From a checkpoint of a small transformer trained on Wikipedia.
Size: 16 layers, width 576, 9 heads of 64, vocabulary 8192, 73.6M parameters.
Architecture: LayerNorm before each block, learned positions, biases.
Training: a variant of SOAP for these matrices, 815M tokens, 3109 steps.
Each number is 200 + 40 x the weight over its row's rms, rounded and kept within 0 to 999. Layers, rows and columns count from 0. The size before them is the row's rms in percent of the matrix's.

# down: layer 8 MLP down (transposed), 2304x576, rms 0.12, rows 2217-2269, columns 0-63
# up: layer 8 MLP up, 2304x576, rms 0.113, rows 2218-2269, columns 0-63
down2217,098,224,273,205,208,238,149,181,238,218,111,280,144,202,234,265,184,144,191,141,236,213,192,199,184,222,216,219,178,234,182,144,204,224,179,153,144,164,236,206,196,245,187,188,178,206,229,142,240,150,182,214,230,190,171,197,133,190,130,177,193,175,131,191,155
up2218,101,201,231,185,214,163,172,222,221,156,162,189,224,192,207,276,156,253,147,170,257,219,183,195,197,117,208,141,168,193,243,150,157,224,241,257,177,203,193,241,185,239,189,207,258,134,219,245,288,200,203,199,151,215,222,192,188,134,248,186,245,186,167,269,138
down2218,097,172,174,123,174,197,176,230,218,205,255,208,202,143,240,222,282,158,139,163,172,200,110,159,202,235,192,65,195,214,217,205,182,224,176,183,182,172,193,191,218,180,251,225,170,123,196,167,146,163,178,237,184,134,289,188,266,147,219,176,195,200,136,218,128
up2219,109,199,194,239,202,240,230,215,178,168,206,194,239,204,288,179,168,178,105,224,188,233,171,205,143,181,167,210,252,225,157,235,272,189,235,166,285,251,217,196,157,200,250,158,154,184,200,211,167,222,204,250,215,199,145,272,183,200,136,178,175,247,142,244,230
down2219,110,203,121,113,186,155,168,260,206,186,183,175,164,196,254,192,171,151,206,204,209,199,195,274,236,200,154,197,185,236,206,186,189,168,153,136,248,124,234,180,79,234,258,195,210,189,173,225,174,226,190,220,196,211,279,139,142,190,141,172,216,217,110,215,177
up2220,095,195,157,170,306,299,216,213,154,133,204,229,218,211,179,249,108,181,288,71,244,118,140,216,225,217,182,150,218,166,199,144,152,149,178,192,202,163,197,202,186,103,171,167,209,259,164,270,188,197,136,181,203,267,210,225,149,264,201,135,211,262,192,240,196
down2220,098,214,158,188,218,219,142,205,186,189,149,202,269,266,157,252,169,227,180,227,223,168,206,198,147,162,207,258,211,225,155,152,196,202,188,188,210,260,244,147,246,196,188,236,185,231,203,226,217,180,223,162,234,224,202,220,249,183,181,206,103,140,212,216,269
up2221,097,195,256,194,111,244,204,178,174,209,186,180,218,184,142,223,239,243,142,168,207,204,202,175,193,152,145,219,213,147,204,257,221,167,211,219,189,149,175,181,163,199,287,245,226,244,180,206,250,176,162,218,141,184,154,216,193,167,155,263,244,272,205,209,249
down2221,095,150,185,220,156,254,197,221,173,151,158,249,237,191,198,211,218,225,220,178,254,193,243,174,187,186,171,223,209,174,135,180,241,160,225,191,185,160,178,187,172,235,193,217,227,228,177,206,186,220,189,125,198,169,190,146,239,137,224,207,100,191,222,218,173
up2222,092,237,233,212,244,114,199,282,145,244,237,193,241,156,159,184,190,220,193,286,277,199,272,163,89,256,227,235,251,205,131,204,183,222,224,166,231,254,267,190,195,199,244,219,240,174,198,284,201,147,218,123,216,100,206,224,120,173,150,178,150,202,146,220,187
down2222,098,198,186,205,261,159,197,170,152,223,203,141,243,189,122,201,209,176,198,217,187,235,215,213,228,206,181,189,164,180,176,261,222,177,253,162,93,212,191,224,212,216,232,193,196,153,142,202,226,169,171,187,164,182,175,237,284,193,147,239,145,136,196,218,166
up2223,105,190,252,223,163,209,214,244,162,228,157,214,158,173,200,93,191,200,195,262,122,203,241,235,184,103,163,176,219,188,175,201,210,188,201,214,204,263,255,223,211,229,228,197,209,142,229,169,149,126,242,152,209,179,187,221,195,167,133,220,220,246,236,182,149
down2223,105,215,221,249,193,162,153,160,120,196,109,178,190,168,179,167,138,237,258,246,156,210,198,201,200,171,174,170,254,229,251,193,140,136,212,154,135,203,237,231,157,190,223,221,151,210,241,238,173,59,196,218,202,243,206,248,167,279,233,197,176,228,172,205,170
up2224,102,166,220,227,214,162,224,210,140,241,276,115,163,215,203,170,218,196,281,181,221,270,223,199,188,203,263,161,187,149,209,187,182,191,166,114,205,262,238,194,213,196,231,167,247,203,176,168,271,218,216,180,149,232,230,165,164,200,215,180,226,261,231,126,182
down2224,099,256,260,221,82,186,181,181,115,195,163,159,172,167,241,161,130,145,201,191,220,170,108,253,203,229,146,176,231,204,213,233,196,187,236,93,204,265,211,169,233,245,180,186,172,156,170,263,150,213,176,144,178,229,199,210,240,171,173,149,212,244,187,201,197
up2225,096,118,233,278,197,206,261,209,243,194,203,212,229,216,247,210,198,175,131,212,201,226,200,247,145,190,230,200,238,155,160,162,258,173,199,244,200,212,161,164,283,191,305,229,265,189,234,240,213,205,230,112,245,201,153,197,118,190,220,233,266,169,221,137,226
down2225,098,213,152,293,182,197,178,164,243,221,159,165,210,167,170,165,211,242,172,203,233,227,159,170,179,195,191,187,171,154,165,238,174,249,138,154,207,203,189,154,107,180,207,181,239,230,208,201,250,147,181,214,166,205,252,239,177,207,158,140,270,240,165,201,147
up2226,095,228,231,91,239,171,204,162,138,212,196,174,176,219,247,198,215,249,186,212,265,145,112,221,214,188,278,223,173,209,195,241,204,216,267,196,140,162,255,153,213,207,245,195,247,199,202,219,145,216,193,169,278,197,190,226,220,147,219,203,172,240,304,212,160
down2226,095,200,191,211,241,216,238,181,239,259,166,178,264,166,169,144,154,171,227,172,209,157,222,168,161,151,162,207,261,250,215,255,235,238,257,244,210,239,196,238,169,213,186,188,170,255,190,144,136,98,223,189,215,179,262,155,204,226,190,216,139,229,187,217,162
up2227,092,229,241,238,211,191,145,211,225,228,205,212,122,192,208,258,219,239,153,121,231,217,216,159,209,278,216,154,176,219,147,211,162,153,149,129,123,239,152,168,197,182,245,153,230,130,172,203,280,153,227,176,249,109,236,224,233,250,204,252,113,202,213,182,205
down2227,100,160,169,236,191,221,150,203,241,182,227,174,251,145,170,230,216,122,146,229,181,88,195,135,224,228,173,160,149,196,187,129,201,129,140,206,191,182,133,207,182,190,191,187,153,158,147,216,202,248,255,186,234,245,195,193,242,178,185,224,184,150,210,238,195
up2228,102,171,243,205,188,215,72,200,192,206,189,231,170,182,94,256,217,251,140,208,161,121,174,258,193,221,191,167,126,155,140,202,223,186,175,211,211,251,238,180,164,190,264,193,236,146,194,167,226,211,228,213,180,248,181,196,192,215,208,227,233,200,172,229,218
down2228,095,208,215,171,175,219,210,199,161,222,203,239,193,192,182,200,204,204,191,238,175,172,206,171,221,162,211,161,187,209,180,226,138,192,209,202,175,235,210,321,170,154,180,190,136,184,172,205,217,251,230,196,215,239,206,251,192,194,265,226,248,241,274,189,174
up2229,097,180,246,99,222,276,185,211,272,197,168,160,146,246,147,196,201,209,189,228,195,241,114,176,248,149,166,246,193,180,178,160,210,235,191,208,140,216,119,213,147,168,292,195,194,181,169,110,157,176,262,249,200,228,226,259,238,243,201,155,185,233,175,191,212
down2229,095,161,223,214,203,186,224,231,110,167,205,217,176,198,210,267,300,118,202,164,122,178,195,172,211,218,257,171,234,201,167,187,202,210,204,186,219,151,191,253,221,296,275,257,176,215,244,161,164,153,188,247,217,189,228,212,190,150,150,198,228,182,219,228,168
up2230,099,203,131,211,84,190,187,222,166,234,220,204,211,155,169,183,188,188,219,142,328,249,238,196,204,260,185,177,209,196,135,172,137,249,192,221,227,148,156,237,134,239,205,167,151,189,251,206,176,246,184,254,267,198,168,155,174,136,127,135,265,200,173,149,185
down2230,101,223,164,162,246,169,188,165,227,232,225,189,216,264,192,255,250,194,248,199,268,121,140,250,236,168,118,205,182,210,190,149,185,241,212,195,164,172,195,163,222,198,207,178,205,185,237,165,218,227,169,213,160,212,272,209,215,197,194,198,197,155,215,200,188
up2231,107,186,227,224,270,174,203,251,167,129,182,193,186,232,258,200,224,196,208,190,262,151,187,266,167,170,266,257,164,272,167,199,171,171,180,185,192,137,93,213,228,164,182,210,231,169,172,237,233,226,192,161,186,100,206,177,207,191,203,199,224,208,240,232,187
down2231,091,234,218,207,162,126,200,275,217,222,228,200,132,141,203,192,155,130,90,197,146,150,168,178,186,221,266,176,222,245,222,224,204,186,245,249,202,156,264,177,174,184,146,236,226,176,239,228,246,296,154,211,169,226,232,179,218,277,190,229,228,176,230,151,239
up2232,092,149,285,169,114,176,159,224,164,212,184,168,179,129,219,149,204,226,134,240,225,169,211,227,227,186,187,183,205,173,234,221,244,197,183,272,199,260,215,198,203,205,173,191,208,180,260,163,203,165,230,175,187,214,132,208,177,152,182,208,188,122,225,204,210
down2232,096,151,151,157,237,232,257,226,184,196,197,187,228,151,200,158,203,111,196,197,211,252,192,224,205,189,153,235,224,230,90,217,210,208,184,192,230,110,261,208,91,201,170,257,183,170,158,207,199,206,179,147,111,169,261,208,157,85,255,172,198,135,185,208,222
up2233,097,207,172,205,254,141,161,227,237,204,180,207,229,219,199,144,250,227,281,182,217,188,169,96,277,117,254,191,230,173,228,147,207,252,204,169,234,151,188,101,148,224,205,294,166,221,218,132,248,228,179,109,231,259,197,213,171,248,152,220,152,179,197,229,218
down2233,099,240,173,247,238,170,133,191,157,197,212,122,221,239,133,113,131,175,212,167,239,161,252,189,140,152,219,136,165,245,180,132,136,218,146,178,231,148,213,113,189,186,198,164,129,172,185,176,161,220,160,195,175,180,144,203,161,172,286,212,195,102,206,115,207
up2234,096,198,210,188,254,210,188,172,218,125,200,220,198,194,313,117,216,204,167,137,159,160,132,148,235,212,174,230,219,179,263,234,163,213,169,139,184,277,214,156,192,241,185,220,223,246,269,117,216,209,199,241,246,227,198,166,234,223,218,209,206,202,165,171,144
down2234,096,130,223,187,231,227,229,191,174,202,215,190,216,233,204,205,187,113,212,149,144,181,186,219,172,169,149,192,162,197,193,214,195,174,205,197,221,208,297,231,155,208,122,223,174,131,180,190,162,194,182,220,228,194,279,178,219,251,250,158,176,117,253,171,191
up2235,097,154,226,173,236,192,193,266,177,196,181,212,163,169,171,156,163,211,187,166,165,210,169,196,173,187,219,262,154,234,166,251,139,150,186,217,212,172,131,198,220,144,214,135,206,226,245,170,217,158,241,267,208,201,205,235,192,245,230,177,245,189,176,146,210
down2235,102,192,198,166,201,181,218,139,236,251,181,219,256,100,256,151,154,181,185,231,180,222,230,203,206,186,210,160,205,210,185,228,200,192,234,156,127,181,200,151,183,210,181,176,196,174,159,229,187,149,151,199,192,265,227,191,185,238,249,154,215,203,231,222,194
up2236,103,249,235,142,194,176,215,182,195,238,205,194,255,219,214,183,152,188,189,217,196,171,198,155,188,149,152,164,115,137,209,184,163,167,253,220,192,143,139,191,205,225,269,235,209,170,184,187,126,141,207,236,128,290,184,173,269,181,176,198,220,171,234,148,164
down2236,092,169,206,240,230,215,222,193,170,282,236,179,249,214,200,125,176,148,216,161,229,223,201,188,181,178,202,234,111,211,178,207,184,239,201,177,149,182,249,280,198,228,199,241,234,219,227,194,252,160,205,118,229,206,205,197,207,231,199,224,174,184,149,249,210
up2237,101,200,164,167,230,271,196,212,187,193,194,243,220,234,239,277,219,221,169,238,169,302,198,203,217,170,214,197,143,191,256,228,169,229,257,250,180,232,162,249,204,208,269,196,183,163,198,237,203,300,194,208,212,188,193,233,177,207,153,273,192,268,287,228,222
down2237,100,187,136,245,200,127,167,166,181,171,181,197,154,192,267,145,120,144,256,193,206,167,254,235,159,221,114,216,169,145,166,207,199,248,215,224,208,206,171,195,169,250,188,130,166,147,203,171,238,233,284,145,190,208,167,243,217,209,199,147,143,257,168,152,202
up2238,099,211,211,151,243,138,164,292,211,187,207,218,177,205,226,179,168,216,296,222,232,177,195,218,127,198,241,207,196,245,236,145,227,169,183,135,170,214,200,172,198,155,254,235,200,184,238,137,209,248,154,245,219,222,139,133,186,200,182,177,200,277,206,212,182
down2238,102,193,222,171,184,238,203,236,230,198,117,285,188,192,247,208,141,159,202,231,220,170,188,164,201,220,200,200,163,206,264,197,196,201,164,212,225,138,177,196,232,244,196,204,133,118,202,171,366,257,168,163,201,229,240,245,150,137,170,210,221,261,136,141,247
up2239,118,134,219,244,194,179,188,227,251,258,254,176,196,137,212,249,150,199,177,263,131,138,175,166,202,219,232,256,217,150,227,124,234,204,182,204,156,249,246,186,163,111,178,155,169,152,170,200,211,223,181,206,156,111,188,173,209,220,248,150,143,203,148,234,94
down2239,111,209,134,213,227,170,232,219,206,178,186,161,217,145,209,164,263,223,246,165,198,224,150,227,161,145,242,135,146,160,194,229,185,174,242,179,195,224,132,244,230,196,214,199,177,142,206,287,199,194,198,162,193,240,273,216,190,193,154,223,187,239,166,219,171
up2240,094,137,272,246,214,182,148,241,219,262,180,209,68,193,196,175,173,240,161,206,199,235,206,235,163,178,187,160,158,230,157,186,154,138,157,241,197,240,219,163,239,246,155,220,157,187,152,202,308,212,187,205,278,232,228,253,194,218,153,101,226,230,250,145,158
down2240,100,282,231,183,237,210,182,245,220,225,195,183,235,216,193,191,180,144,181,174,175,240,206,174,206,197,219,234,243,182,184,237,198,173,230,239,111,211,227,129,193,197,100,238,158,226,188,255,153,187,227,189,187,138,201,180,156,203,181,120,143,263,209,225,201
up2241,102,155,144,214,194,170,225,183,210,232,286,190,276,226,217,191,202,241,220,163,130,221,202,162,209,108,204,254,182,132,230,168,128,152,212,186,148,182,172,197,205,230,148,206,190,200,171,200,209,187,189,211,191,173,245,192,161,245,198,217,165,201,192,188,203
down2241,102,202,165,236,205,136,156,208,153,175,192,204,239,201,162,225,189,174,284,213,191,151,134,139,213,130,171,197,247,151,206,187,198,241,172,179,189,115,231,215,192,252,163,179,193,225,277,198,122,199,245,156,283,207,232,244,219,266,190,242,161,179,230,224,149
up2242,101,179,186,291,265,175,243,230,182,190,261,185,230,232,249,193,243,199,223,173,262,270,201,211,180,256,160,228,189,160,151,189,232,184,186,215,196,225,182,152,191,197,209,208,206,227,113,113,123,175,215,185,192,272,159,219,229,223,216,211,300,193,178,276,162
down2242,103,164,153,243,247,166,110,119,169,248,207,172,204,204,326,206,226,261,226,254,156,203,174,190,298,158,212,177,242,199,131,171,258,203,197,232,137,141,143,111,265,233,159,214,235,217,186,225,155,200,164,246,176,191,250,161,128,136,102,254,217,106,186,197,220
up2243,101,127,256,197,146,214,273,219,239,205,251,291,211,240,227,222,189,232,168,246,264,228,165,171,206,102,179,250,186,177,214,222,170,191,192,180,264,219,145,126,174,258,275,220,148,115,145,172,214,243,220,196,175,186,134,207,181,213,174,245,284,251,142,213,172
down2243,105,197,173,192,214,174,139,196,204,208,194,226,220,175,155,255,136,180,173,214,207,209,209,180,143,184,134,246,208,182,182,173,269,285,199,180,248,201,128,185,203,214,153,150,141,175,223,175,251,212,172,175,184,205,132,202,160,201,216,207,298,154,272,210,172
up2244,097,257,199,165,190,191,183,200,175,187,273,314,175,179,228,235,146,187,244,198,273,289,211,128,261,164,227,205,164,285,172,136,203,179,214,226,176,221,191,201,244,168,203,168,207,200,257,203,161,108,251,226,230,288,260,217,159,271,260,158,200,219,239,171,163
down2244,099,264,132,222,183,201,206,263,271,189,156,220,147,238,177,266,204,226,144,304,209,144,239,208,198,183,231,260,138,179,181,186,244,242,176,155,258,228,251,237,232,207,214,169,190,205,172,205,203,187,211,261,195,265,170,183,201,211,207,224,205,273,231,212,233
up2245,085,110,202,211,295,286,245,174,206,213,234,249,199,208,273,177,283,151,231,176,229,137,168,211,159,281,257,226,192,208,147,210,215,210,159,224,218,255,186,186,209,188,174,238,219,175,168,186,206,146,162,298,239,217,224,226,128,239,178,247,241,234,264,286,262
down2245,094,127,200,175,200,216,187,183,216,165,169,146,243,195,301,201,198,238,235,214,196,159,160,238,234,198,223,251,188,128,212,193,260,192,236,210,197,176,225,254,150,200,205,247,142,202,202,131,241,200,172,192,185,221,149,126,175,253,137,160,123,180,176,201,200
up2246,105,223,249,139,303,229,165,245,225,192,232,179,204,168,241,190,235,178,171,179,219,209,227,134,167,162,214,252,258,223,155,185,146,208,192,240,222,208,189,206,148,170,157,152,222,103,211,193,142,180,181,187,198,172,170,191,245,187,168,218,234,144,126,162,208
down2246,105,148,164,129,219,227,247,161,164,130,164,153,192,183,221,212,154,239,191,78,194,251,161,140,128,167,204,253,177,170,232,194,263,250,236,195,202,119,129,239,164,199,210,192,139,179,139,267,176,152,214,177,190,269,211,286,197,205,195,232,242,169,240,147,229
up2247,097,171,196,212,156,264,227,223,135,118,226,189,205,172,147,166,167,162,171,242,142,214,254,172,183,186,203,158,147,123,222,209,104,262,212,230,162,256,200,193,177,219,149,172,184,218,132,238,103,246,214,196,204,192,253,268,256,175,208,206,207,172,208,269,242
down2247,100,224,112,187,170,160,233,215,198,200,189,207,203,268,213,187,187,198,178,199,286,173,219,223,223,211,156,180,161,191,163,192,121,186,213,146,167,164,190,262,216,207,200,162,223,177,244,177,234,174,85,151,245,239,207,229,232,227,275,139,198,121,119,275,201
up2248,102,187,219,200,275,246,162,226,245,197,211,367,191,169,341,226,244,221,214,229,180,187,212,237,194,241,108,206,222,221,204,177,230,175,205,160,221,205,214,147,177,201,226,237,185,250,206,166,260,229,234,160,213,193,186,258,210,174,222,207,212,203,178,200,200
down2248,100,227,295,151,206,212,168,150,162,227,204,246,177,145,185,165,147,139,188,218,211,157,129,158,116,177,172,237,165,234,234,170,270,230,174,171,227,186,171,263,242,229,173,113,155,201,217,246,194,193,204,155,208,148,224,238,167,208,225,217,199,201,231,181,150
up2249,108,79,211,206,235,226,163,211,190,252,209,189,277,206,120,117,277,169,185,134,220,122,235,232,178,227,208,211,158,211,261,174,221,135,285,166,251,220,191,211,251,227,218,203,147,207,223,172,203,178,228,172,224,249,193,228,176,161,143,156,169,229,233,171,238
down2249,104,190,191,181,247,104,225,185,152,196,244,219,142,222,235,208,196,211,237,237,193,184,225,124,214,275,165,215,151,172,137,263,191,178,258,168,160,242,190,262,144,214,192,231,244,163,165,220,182,205,244,211,175,199,229,143,163,223,196,144,202,190,159,202,193
up2250,101,183,217,164,155,216,190,196,216,175,260,167,99,237,312,204,141,213,242,217,249,237,178,208,184,199,189,203,165,199,228,189,180,159,181,136,178,176,148,150,233,198,123,192,279,193,170,200,211,113,223,197,163,191,158,191,204,235,255,123,189,215,122,237,277
down2250,104,194,200,183,139,210,192,172,204,257,143,208,152,193,211,211,174,190,210,174,214,158,177,158,165,151,243,215,218,219,168,97,183,164,199,172,155,197,167,230,145,239,198,259,169,191,127,206,195,203,251,114,179,136,165,227,187,177,176,208,191,183,185,283,189
up2251,097,194,274,148,224,169,260,232,110,181,191,230,159,220,216,256,216,256,142,241,239,217,232,224,200,190,204,238,229,199,277,193,179,189,261,235,199,131,147,222,203,116,208,170,209,243,175,237,166,185,191,242,134,252,190,258,168,185,231,193,176,264,219,274,180
down2251,098,215,199,165,139,185,245,189,192,209,130,195,179,168,211,231,167,188,199,198,138,254,191,192,187,136,150,226,271,199,207,243,193,145,240,190,245,183,240,208,238,221,147,139,158,167,192,206,205,219,168,274,178,212,173,189,144,176,227,156,200,223,253,241,134
up2252,091,192,196,120,191,192,177,246,186,212,173,160,245,222,254,186,271,183,193,234,231,209,207,187,280,214,194,236,168,203,192,173,219,217,295,188,263,253,195,165,229,147,179,261,163,184,216,207,320,210,247,240,349,212,238,197,227,266,192,275,205,204,298,254,87
down2252,089,215,198,233,223,157,227,158,146,193,173,233,141,175,176,212,165,189,163,166,194,176,164,193,196,235,244,149,146,214,178,168,199,213,265,240,155,208,253,216,226,128,181,191,166,198,109,118,214,121,179,144,219,156,157,239,159,183,233,162,232,179,176,196,136
up2253,105,235,210,196,174,234,215,184,177,188,278,165,218,135,196,234,208,235,268,210,175,155,222,274,168,217,200,120,212,140,186,264,170,208,179,140,187,190,192,188,208,208,189,223,209,220,107,175,205,240,236,252,194,223,219,204,256,151,294,178,241,193,237,207,215
down2253,097,248,270,151,196,198,248,206,186,161,240,143,208,228,236,175,257,219,288,258,220,147,191,158,178,157,247,189,225,233,141,255,137,155,214,196,223,224,262,177,170,190,181,177,178,216,116,161,214,203,255,206,173,201,157,203,227,185,153,169,212,123,182,265,207
up2254,093,214,204,106,141,213,238,232,172,213,120,247,220,184,239,244,125,229,137,213,172,208,181,244,237,216,178,196,216,239,204,179,242,223,195,170,177,191,215,222,224,182,173,192,219,183,241,227,167,193,218,217,181,160,122,186,212,237,165,223,194,272,170,237,189
down2254,095,172,208,225,188,143,107,239,244,209,184,246,161,217,198,190,236,171,204,143,242,153,204,217,211,173,124,248,159,188,156,258,186,156,214,193,167,153,192,138,174,180,202,285,204,200,231,174,178,131,261,110,122,226,161,117,225,152,199,240,175,239,212,176,235
up2255,112,192,237,167,167,164,185,198,195,70,157,195,220,199,201,184,164,181,204,281,167,162,204,257,194,270,224,169,226,213,181,247,153,182,205,255,154,231,218,227,210,242,314,234,217,242,183,241,255,229,197,111,172,193,223,233,211,234,180,234,237,195,170,180,224
down2255,111,205,214,177,168,215,136,201,188,184,180,260,218,230,139,152,160,215,170,256,185,224,150,268,220,201,255,183,198,209,202,175,188,192,147,212,160,197,264,191,186,227,215,195,175,199,184,184,182,226,149,138,194,198,237,192,177,198,135,237,213,65,146,166,200
up2256,097,141,210,227,203,166,189,194,124,200,159,181,239,237,224,206,191,248,260,214,230,148,204,271,236,221,208,194,223,221,203,185,207,189,234,227,192,206,259,182,305,198,137,200,222,183,206,144,196,208,206,215,197,167,225,300,265,234,256,206,234,108,173,208,264
down2256,099,136,246,165,218,215,195,186,198,215,229,167,131,223,223,162,154,247,195,125,251,149,238,237,165,119,233,145,237,221,201,196,186,187,263,219,210,154,160,187,159,180,204,242,216,237,217,229,254,174,198,206,227,222,168,179,229,155,154,160,157,168,262,168,132
up2257,096,182,153,237,159,262,229,204,193,170,253,143,185,196,199,206,192,211,234,122,241,123,259,180,211,219,180,77,236,194,206,188,195,184,181,206,138,296,176,169,231,246,235,210,261,191,143,222,226,158,229,152,215,168,197,252,172,233,190,181,185,210,189,282,239
down2257,098,255,224,188,226,214,211,147,190,147,212,219,187,166,223,260,195,167,192,201,158,176,176,231,197,190,136,197,186,195,189,191,272,223,272,113,160,144,112,206,271,240,234,290,236,194,156,175,236,217,171,217,290,181,201,255,209,286,220,211,159,233,218,272,159
up2258,105,256,178,218,266,200,220,143,84,253,144,148,227,237,251,201,206,193,188,174,216,139,241,99,237,150,198,282,227,232,204,196,182,223,188,181,181,187,181,180,178,194,205,146,199,191,202,201,201,214,166,145,270,171,247,160,134,205,221,177,248,185,119,213,134
down2258,098,154,151,239,222,200,156,166,198,182,164,196,177,186,235,235,221,266,178,202,230,241,194,282,277,159,151,223,177,190,177,160,208,194,214,173,126,225,138,203,205,326,179,201,175,177,183,224,195,293,213,140,199,174,250,248,204,201,313,137,263,202,189,202,229
up2259,103,184,189,193,176,105,151,185,175,196,204,157,198,247,229,178,213,214,162,227,243,257,235,288,181,190,222,185,176,143,155,181,164,129,203,206,234,148,155,169,212,239,208,271,206,149,186,245,178,241,237,239,167,166,249,170,200,233,168,212,198,182,226,180,234
down2259,101,188,189,200,138,267,174,125,256,143,221,186,317,198,219,222,185,194,148,215,132,176,196,209,127,273,129,157,297,202,272,209,190,191,229,194,250,176,228,199,169,188,275,83,103,157,222,210,184,195,181,149,187,225,177,288,260,233,222,161,229,284,164,160,147
up2260,111,147,263,152,243,240,227,209,135,207,196,251,199,92,159,257,191,195,173,192,151,208,168,261,217,217,223,239,220,154,263,238,169,207,216,216,200,214,184,197,184,228,194,235,165,233,190,211,255,237,237,251,152,211,165,192,247,133,269,304,170,279,206,167,308
down2260,096,236,168,201,210,198,218,221,192,266,216,265,205,205,191,291,199,214,231,217,172,241,280,242,239,229,181,154,187,218,194,233,148,282,230,115,150,138,199,218,149,179,176,210,155,209,204,212,195,245,181,211,201,213,268,157,162,212,103,179,121,208,228,168,210
up2261,101,222,203,192,174,190,245,177,286,264,186,224,155,167,242,217,122,164,247,114,194,141,204,186,213,185,231,191,225,168,133,171,197,206,280,173,251,190,204,237,171,191,195,251,161,207,294,124,236,235,200,176,94,175,219,220,250,199,151,168,154,204,260,194,222
down2261,102,192,261,210,224,160,242,165,207,135,168,288,152,282,217,214,179,166,220,184,192,236,229,173,147,148,197,201,214,156,231,271,197,132,173,149,207,129,266,164,252,202,258,178,206,199,81,157,211,215,140,249,193,271,191,121,230,178,212,180,196,150,200,219,237
up2262,106,175,199,164,194,180,188,197,196,236,184,161,198,222,210,201,186,178,245,178,293,189,143,278,194,279,181,159,152,205,133,195,146,196,234,187,219,187,198,208,266,193,135,188,178,288,204,155,237,235,227,231,219,230,156,177,185,227,181,182,226,140,122,170,214
down2262,113,198,154,280,153,165,122,186,169,195,244,178,191,181,204,190,170,172,195,198,209,160,162,214,248,255,214,203,195,249,198,201,172,139,207,188,172,145,98,220,230,190,229,165,126,141,215,223,277,225,122,228,202,196,166,187,180,147,224,187,298,184,149,209,209
up2263,099,185,217,204,123,213,203,274,270,215,219,208,217,202,181,155,244,236,239,198,207,280,190,209,142,119,203,200,168,164,214,142,161,247,136,181,157,150,156,267,196,267,202,168,167,177,143,241,154,339,293,254,102,191,208,275,143,171,182,160,160,215,257,189,153
down2263,103,231,195,162,164,137,211,214,174,171,209,200,170,234,281,169,228,199,209,175,191,84,185,180,176,185,199,135,194,226,183,181,238,237,175,245,209,199,172,183,206,219,140,197,181,167,170,194,218,193,258,196,127,244,202,158,171,192,168,195,179,229,143,258,213
up2264,095,204,215,264,273,216,163,257,224,306,142,290,245,209,283,219,226,192,118,196,150,136,238,225,202,146,167,258,267,120,256,233,235,201,190,224,206,229,227,195,186,175,176,233,180,231,132,180,198,151,276,135,172,165,202,166,173,172,196,212,174,176,209,190,191
down2264,095,214,150,165,222,217,195,160,243,224,232,196,264,168,163,238,172,134,151,186,92,151,196,131,216,228,144,221,270,133,149,175,180,181,214,162,145,161,180,213,170,138,217,248,189,227,208,243,234,201,207,176,227,169,278,87,197,184,184,185,199,204,167,221,238
up2265,097,197,192,240,290,238,142,243,273,206,234,191,272,233,200,187,152,274,231,250,217,230,232,283,184,212,219,143,180,201,246,208,208,259,154,205,222,222,241,195,187,177,164,209,164,236,188,256,213,187,222,224,168,199,218,174,197,248,173,197,139,206,123,215,182
down2265,102,258,196,184,161,249,170,169,179,277,219,96,178,187,158,157,197,191,151,214,188,165,220,216,221,187,201,86,215,165,214,202,173,145,211,203,254,175,209,201,142,211,219,204,253,189,276,184,254,229,191,213,240,188,148,227,194,271,192,191,68,185,220,170,228
up2266,103,182,196,204,245,225,233,203,212,216,226,250,158,210,207,229,193,213,104,225,217,174,173,257,226,191,277,210,215,249,135,191,171,174,222,193,206,200,195,202,201,224,142,149,239,163,232,229,149,184,232,192,186,181,262,222,196,249,183,195,244,241,173,247,208
down2266,104,191,167,228,183,204,165,247,201,195,278,189,176,188,198,176,210,149,210,187,174,218,229,232,242,272,206,197,196,191,172,204,166,202,137,166,207,209,226,212,254,234,198,110,209,172,217,192,192,242,182,171,275,120,241,231,206,228,173,166,211,170,200,252,140
up2267,092,158,229,167,167,230,206,169,115,237,185,187,192,158,200,200,176,183,150,217,171,169,236,234,241,235,112,227,224,191,220,167,271,179,189,199,151,226,216,220,210,186,229,317,248,253,166,202,227,213,199,129,154,241,206,147,232,198,212,208,208,215,228,223,239
down2267,092,139,137,235,229,146,230,161,226,271,178,207,143,251,232,230,272,201,234,166,149,199,216,148,186,216,185,229,235,173,187,227,204,218,138,230,206,169,181,211,205,219,157,215,228,180,235,156,188,191,188,140,228,242,142,246,171,195,138,264,201,201,156,271,167
up2268,109,221,179,214,98,198,171,115,245,232,173,203,123,146,176,202,222,231,167,159,257,223,203,189,202,175,122,235,219,199,238,252,230,160,263,231,216,211,205,178,170,183,178,241,182,146,255,140,211,167,179,163,206,185,193,202,220,198,239,220,214,119,236,221,256
down2268,100,153,207,197,172,210,142,181,206,206,174,132,188,144,209,128,180,191,177,231,177,192,180,220,203,236,205,237,158,223,187,189,187,192,238,236,210,254,168,193,197,247,173,222,120,152,205,227,175,224,239,164,222,162,240,242,211,184,272,240,231,197,85,247,279
up2269,099,201,197,172,258,215,227,176,236,230,199,114,155,175,210,129,149,256,211,251,246,134,220,145,191,159,170,172,136,258,180,280,161,182,225,188,174,232,192,200,136,178,219,186,196,197,220,143,268,123,182,212,172,178,233,226,190,157,243,185,200,197,214,249,130
down2269,100,181,186,278,275,170,186,216,198,218,248,146,293,156,157,215,170,215,254,169,247,132,139,230,162,112,198,239,192,264,201,239,219,190,190,223,177,151,230,101,160,165,211,206,186,176,178,188,245,151,248,203,183,258,165,191,127,194,210,172,176,164,184,164,162